From a checkpoint of a small transformer trained on Wikipedia: width 160, LayerNorm before each block.
Each number is 128 + 32 x the weight over its row's rms, rounded and kept within 0 to 255. Layers, rows and columns count from 0. Numbers have three digits each. The size before them is the row's rms in percent of the matrix's.

# layer 4 MLP up, 640x160, rms 0.219, rows 540-580, columns 80-159
098:098120075140141091122131105217084181179069119178146131128114102121094116097117141131111121085153128131216113187150099137146075119166157122130114140116134124092070122159092075174116119081073109117161185142111151121128113131145141152129125149
078:096170143100189045123188129056128067108187116171160182101093107128123051107103171155102153130146135139111084144172103162137135097155103150127101144123122124179103149142141076129126125135065163153103119124107119152150147083162218094105135116
092:130130139142148119107149116136102105128099098090123121145169100134114128098173082101104131161179176111098184173104059167081103097151115097124147064119108146174131100132135131189084116158181127180129163158129150112100094132129137135121176077
097:101114171078155135216167156157130191137072088116134182085143131114031138125104136162122073137154129161134119219081091100114106124102133140117073144119097105102098154155107174122087144143167149166101131131179163130159138189189119171112063110
089:159134144046118108113138125122116149076090142102169133219123114125134121164126132079133185126083120135134133210126124111110164143167086122101123132160101148103136113093171074127087181124084138058071123147151099109147152120127181190117082082
094:145081121141184140108062097126164144099099141125162106134151119126093134125169129114116167173135154090172121092136165157137143107111100093122112143100144078117188146056150185213177077158090133070116180154093047066099120130174107115086148095
103:114102129054150204169135148141155125083109187126109087120156136099102206094114142127103127137144188150111078154165132136077121116143135101128138116158097185114160061104106150150141130147166147106105059134128083039144084137095053099162182170
101:143120101146102164125125090146173116116103170139153133102123154167077047143132095181112088143169116140123146145138168107130136109182126162153129073123123147111197046132176119174026122120179169122118136153169130101142106101058150119177141151
091:141092171073119105144115154101109129140082094122107075081189107137124110128164175171157077117151164107136108118153191112127158137122134154052123153122067103121156117186206071150140091140148153129127133093175130169146095195083195172133155127
091:078154144096200056152170161167150112108105155172118098126130124129132120195161108134098086146071095195208101154136127107171146171163141139117138131147150130159120130102118090118101129103123111115108141083088122134114126085142104149069079117
131:114141146107120071116154127113194127093162154129102181131150118069146142126089106116132151115135112179141142175092139106115079099151112095199110213114113078150150128141056151115129158078094181162099134217142148160100171133146127132079129126
121:097158179073115118144117143157136143120097128169055093137142090153092084128115132146128197076034132128151121093158139141111160142169124137169150117127140123089133178114087145132117067128126105123089119124116082182108110128190130119102117117
106:106165117060148114161119124091170102145132215150159152081144079087130122187109038125088112145149077159144086139139118138129117112174153132090107136188126125146106076164108126169098106143107109131198109160161152192108179119140146140171117126
102:078151104067123156142122125087166141127093071154117150133080090104150127098176117141093127180107093150171109105119181181125119146125182188133163150166159194113125153130106141152098076180129112143129096078139124138185117136122157090157115093
098:125142105130144138132144112175075058149139139029131173208140103098163111156102144123110111108102171149153099117134169100104086150121136095082114142123123158120157123105126139137074154067137145075097142158142132127086112201102145174147084156
119:085119099117106146115156100140162100193153055106125089161197135184159105140117128171108063110101145147099095124130039115169120069092169147152154140161122136089122142185150127199138113132121085176151110127182160094109139075053146177159096121
098:134115133114137140177128117090072170101109155170087103091122095115093105188130066143135128144144139100112095140104136154099120126033131123113124136116129135147118095120128150098173141154142114133130078118091128167108097147148140115099047103
107:114123129097147133125136111098067147154116148158134099186144101182097142108140159061163111118078075150161132091128114147096138091142028092176126142125101112083158074103140098109091181154133155128156131104145117182139133074092136122150147098
109:118060171150158150133142097069137135104150123107147047098087146109087140160151167187105169035162133134134100100064125133136136144137177119077135168125130118123119071109175106131190118120139090089100124151100192126158145169097083090129073121
090:124182131120090117117088092121150056062186069198127117141157123085190139153145109162097142096083182150136094136152100124135195123160140145152165079095127168134109107153172175123135139095163138102107130126126092130118177139139162094178132125
086:117174177145131100154067116144102141128122128126150206161134110105131126180122124129108098137094136140101119072050189167154092072106056139121156155161159122130168123102072083119090176104094097179090124205139118148162086065131130085064119074
085:139091107110181143140149099132091081143144124073144037134121114175170152078100144151125155122069097178108136175160057168080138178144152120068114087141130086121193120081063112153127135141139096108149143139185171143108133105132118121126153140
096:101112134131138085097134177149145070096180162122169153190107106134120079144168140101107126164089059096135100136139145140136146067191159158153140106168112136114137115152068140095135092128161154166095085191090084133154137162171083111069062151
097:174068100159144052131120076148075124072133150149198145127114092132132128179158054161103110106087098121091151175145125127161091118159092086209179163131099125135122146132104149128101186102143153149111095085055122125158122133103172111169116142
089:066075118117088126135157109114170127153155085188152106175092090136159109143110122109107128133130169170154043107095105082109136148149132069080158092121144123149120126130122117159145187139097137103121111166096060144126129115156139136101147177
151:168132114129084147152071187186124145127097133115150178162160181132079160135192189131141170110053180115103168106078154187146061144218087125144084179144115091121159081135117100097156125189124146126104105151127153114113076130097158067110127063
090:095081077093119138096104084067141118151141122180146088142123100156155153115145164157117154135160127150106114152065152193161121125095166174064150090166138118113134065173166132184156130123097108086055167156098085118101110126111139116086118164
091:153100078136152106129122092046096126119128119117161167197133105161147108125054095090107119120123166144118130098115073119111157098088116062145167105102090107132120152132105076146125121096154131118135138161199154122089157137126056141115094092
099:125095142087149110167154114148177151096112149171118129093152167127144159144109077122144190149104130075124134138145110071153054105137139099173129136171102106127204129129155150146128110118179094128131126129159063019144122062154114173163144064
091:135080162145064074140109160084152084170119169133117072165116153102109119115130127164115128106095166179136162142066172172139131117157160073110139189099110148082086165130155134096152118134162106069085169146107137122126092101108133161138165109
094:106125079222062140122095188145139169159180146138148112146152117113175088173148123112095129111079130161192117120142240114149088097123149097136179096122111104120129153109071116123103118120148170089125169124131131175161131163145145094130164142
091:082064187166186117078139084132149089175164123076196121099180134163118073124146128120075136155082180124167121123150118133110128088184108147163114122141121138146161075131126164085130079138082135158160103135079092158205099182135109178126159117
088:114097043158121156076160177104119113130112129115141122158162117115129170105041112161104193102103120127069112086161115177122137121153144118119179189188131111075074120169115135178186102163091153130152172146142118149162104172133120130167130145
108:110123120128066103137131161152161118127160091142147089125142115104094110125208081153100171133118169137157143206147116152090145164156126041084083138115137101093164051097060111135075152090101069123133157128104089131122152193084096166134143141
091:087137108083094113104130127088175117138124132114148074154121156166074140115155107151124065176181083118106126155191065141076078151088125157122140111113083137140132143134129130146129087154149136146159129171107127108180130087110089179162144108
110:147154165124163120129163128078107143094161107138135119129123066051113179149147102113112089139125142179131072116115109108112117128108130122174144102131131209131098116109089142147141099093150144167065103192073122171107148100113142167094088128
076:101143109147119118108167160170154072171145148092060162136115099079067094178111167179145122064183148140116099120144118115102104166121143140113085125097176146071107091137144151169133152100180133107097119119154108128127109167097204126137133150
092:179129140116159136123112145184156115116167116141175150127141164081141127154133094140042151157116117068034151136164152144118073103129149093140150113121115095087105136116134105078118142123089098132110124173128127148183132182128060147115151140
116:142118154099144116103118081119137079183133060170148099137122064165166087105156109110089106084117184178103079127129143124140065134112094148097131116110194085137061198122135105186144059141128181198108145142077085147155135080137130134156129168
083:137130102150108104119168090130132129126164116141069097115141130114128179111166138075152080120156095137169183075127129239104140111128203152074140123137179145148079074173113111105098087134107156109101147101151144060167153161146140152159113120
080:121085107169148162091073110108098095081136159186115175109132154139135115127134090055088098158161097152076160149195104167137119115134150155111189082127158125145175090125181136152157116156161171086092123179093066180076142135111147144130117129
# layer 4 MLP down (transposed), 640x160, rms 0.152, rows 540-579, columns 80-159
095:135134125145114124156167167044205130112126105119185089138141133143155128088202088084145197101112187086079075091087055152133164144107117168151089113132118127138128102121161167140138099112101106125096129094118108100162126183150089079120116122
074:125165132111112133122103034134151194081108149129103116108114151125123150136161159149126170073156137171136168125132049158069086088140154176155100117131108085127163164135154079149124103112136129181115121131146060120144151126184154163170077158
097:068145140131154175118121093190121157141129196092063120111116153102151188191096158125083093172168120118161175138079145117162144073145139127179124161129114153120119105132156080091086105124177160168119113077109145122128151184224109151104131134
097:142094143119151076166073185124145145150118138121064097140078122139136183141111155128140085081137138113135087083129091116124225109158133092070115173118004141177129097126038140098122154150127077178174117157162181127125115144141119092126115090
092:110147104141137161108138117072138108139113156128154110100134083174101145109178128099137129158161074137194136079103098119180170172091155152124148092042113136188115053183143146086118071071107100121202140145130148147145146138169086110136208022
091:143158096132081083101149130118161069121128120127148132143164139120126070135159125110129167091134162083072116100165157109128172104116085092094132131120112146148143115145163127096146117118087180016125154137122113182120128097110163191110149132
110:142139107099092091149099221096160117108134133164165094140153151081115142106140142168171107111103099159111111174076131106056062131141142140182123143163166112165166133121133093112132110141121146142067089143108117052099168137124096109147122153
092:079150124158106117187132072150148117114162148126117157117155084128152121129158114107112126092156161143111111141160115078100122153101099112106107064182255112116134163180162067106074112099146136134180111097122166144111161109161080106080138098
079:130190109116164161099199051112131126128121127096090139175137157155122076190110092114150152131186104094172162085076159111172114139182075138147104125108095107146090115205107099114105140113145098135123159111185140172162155129114108087131109135
079:098096111129166169138090102114122149143153171059114180110148144135175161156086141098180103133119165147087149135099201123124140129105078110174105114146137178108154170158202120105126116117152154080145115127154153137127118164131140087136076081
126:172109061166170103145108162159140098105133114141103156114162159137157149127154126179091108162143137163061153102106172137099103119105135101126108153107035058170131159061098167119114122141107142170134184089137109129152163181117115155140170182
106:118197109101082161118134060171097173139065100137199185085078131153102133139074111095167130157178129121120098127104144122128135147128104195121111102136098174133158138146174119117087106116123151097079149127102168124075121110148080064141099158
103:102095100159113135067183121151137121177191090174143086135096159134090101108183160153087154060117155108105114102142133072112160132132132116098122080098194202133151137074191202078152156053131101091126085130083172113134174131116084152123102114
105:136131145149136158101113221161102160108178164143079136137104121149125091171128132106187130096120178100100157187098132126161099113149116084052106125109091037113131134077112111115131160168123113122087120151101162126093119129137142137091139196
095:102105117151066119121163161143131124146131151096140147110132182125163103100156125112122171098109085127089155150142091108103123122080069118136148150116184108109143115091186161171110113133155134168053131081130142126157135165064140123096130120
113:129096128072112104097132117074136119132058147138107159146127201116159179097128128184140156148115159167142148145140074154171145148135167122103089134116199109101113161097141188180106104140135094106103167116212110156187058122161092170149141119
102:194112119097114114151136134082110126112123150094105136078152113122101112129166141112133116104083119110086127117168046107100147118192106121124101156115128151170146181102128186078130084087134115145162116126150118124118199146125200179130188082
099:116129077115171145132118085152134126116073086187128137150140100176109120139153149108147102136108185114148113121172115138112113075096091182075154133110147158152125114057138142145127075113157147099081143116109133050151148125125131116137141111
100:093146091177080101111123168154127200116117215106168142126163117146170153103140111118148154132113082092136140124153153132124096080188068134163161072141114108142144097158117134094101094100103124156113150153112064065111145133155094165115128083
092:113135141149125174083069202150069150128097140111095131117088130139097166153097181127090087145166114143128145149105139121128133112121180163146117117087153069135137123159123032096115121129163088068109105153119158075132116113157121125103169153
088:163135096148109139105146152134132148163169121110178067124151133109080099144144180129110085067138158162093184156145122107207105163171124111098105140119110130123157117077175100102148134139105130094096113157088204137073115152117174125072153129
083:150159169216123137135145106146130121094160163136149181105116158102217135132175100158138114153163106102118111126068138186122107148109119099096061177069200148165083117115116121092086191072028122172104099094141088156166170126123116091122116123
084:096108165109129143153154132087127124168112194111098168130088145146157094157129052115092125177132122113100148070114083242130096160094098126157117121157063150072198152108087095123066155112166203117145172065107113091159148121145140105105133156
089:179095203141141156058113204136141092132128113160114123126120143114172145122157105087162150095144125158115094133159135152148188132143135136164120130057108113143111152095170106142118040143092127203141107111164133104101096161174147111134191211
078:121138068185138196200117141166093166135132169166167108114110153138140138133119119117129171097183156070128054100128213170134140084097140131133187099116067133115076124085118099143136102120153148148143066092097130147077097139175124096148102166
159:133097151154153116158082188112086181125120121139108199168151214159079125141126120133138106101134176130140200161110144106182105147202126128099120140099108116149154063093094092157133115156141068122075111162143176113095070130058140120108148149
081:186125119148107123132166121171142141115139149070072121096105174187139108123082142062143169103140063118136194085169208137146121196129167086142113114121078096138148122134097135119095097111220218099135100125147113110148135076121083115120130108
094:165183195149213142163144116125168128052062099130143152131137100145123186118094105159134145113160100081143120084138124154116132104154081235145083133112098193185138123107065143107130137126138104133138146114145079157127135161121094115150134137
097:098050107154098132135085115134201149073163138175115102130086093143124156136118090148115132048184129119116078151159116132175147111124117126033135110097079175113133094083072106096124102145122122082117128159183168194120101123146103132133156159
092:075139132142124112082160149132129180129147168093152152100145105178166112127138108151148088103122048109141143126170162138097155107064094131097173115125076106171081093151125199099098136153085087098154093101138070175138149157118114108136161120
100:221102146171081134137107133138130136255158109145159158059103166145154105188150094133145115108162089172095142166128103158102205163112077128073102139180101096113113103062121081112116120123151122131109092112069131167116126154137124096093180117
086:127145119153084148082135116154165151122123106078074150111104160123104116112085162104090169130135072143182155102162126149113154191162073141127100099125073116106120166138064128134147125088154104129179100060125182123149114164220169201066151097
092:112109094126089080114141079151127239165161108139105093073183112160139111111104126134135113107141111123109127149110136142131151039102179157115097149119051160125168100090165088109075166090154090151066106120102113141129111157163118086139128106
108:171106122140103051155153138174104110147186108060169056148131131092155102176086140138112094105103087111166153111147093205136119152107111121161133133134081183159120082100159097096078120118163118137084156105137117194181156112145083126066146090
092:136090164130083119156064090121151111091126136104151205124114107104153102151067131077141114117111156109187181119091120126190183182138134160158122130148130129147104069122089074172132132122152135099108157093117087133127148147105136134155100160
109:097134109105135112143174137122157125091133127151118119169141168113127083136168114136099089133103184113112179126109111160103139121107124110101079113115077158146052152029152132184115092139174080166138088063143084104100055130151097126170089121
079:107079166103141122100193094156152154143168134193137128140155142142150108083159147107170103112127097066115128121122144088097153133134125131105106101098255164101137094088188121145168152144098120136077161123084096099166170123124110182063075160
081:072141111138112108120160077190101128153101202182174174148077129141115120127097140076108147078181044133147164118094165179198153133147122153101145099174078116088152190127144124130159182124095182116161160153096095153159109132153178115100080163
105:151131059043127146158113135139139091111089103143165102154075155209121120137164141123095148185147162119123142129132111179183082119137115150157178153106135131117070127102101078126104093115154152109124104079075105124123104112113162115115092139
083:143145086137113122189188109151148116107089087109125171082096212164151123080109166176139119140110169145103102098129091125215128109144134151159102106160118161118139160144079097104115151095119177150226164099072088133092119091109101129122129146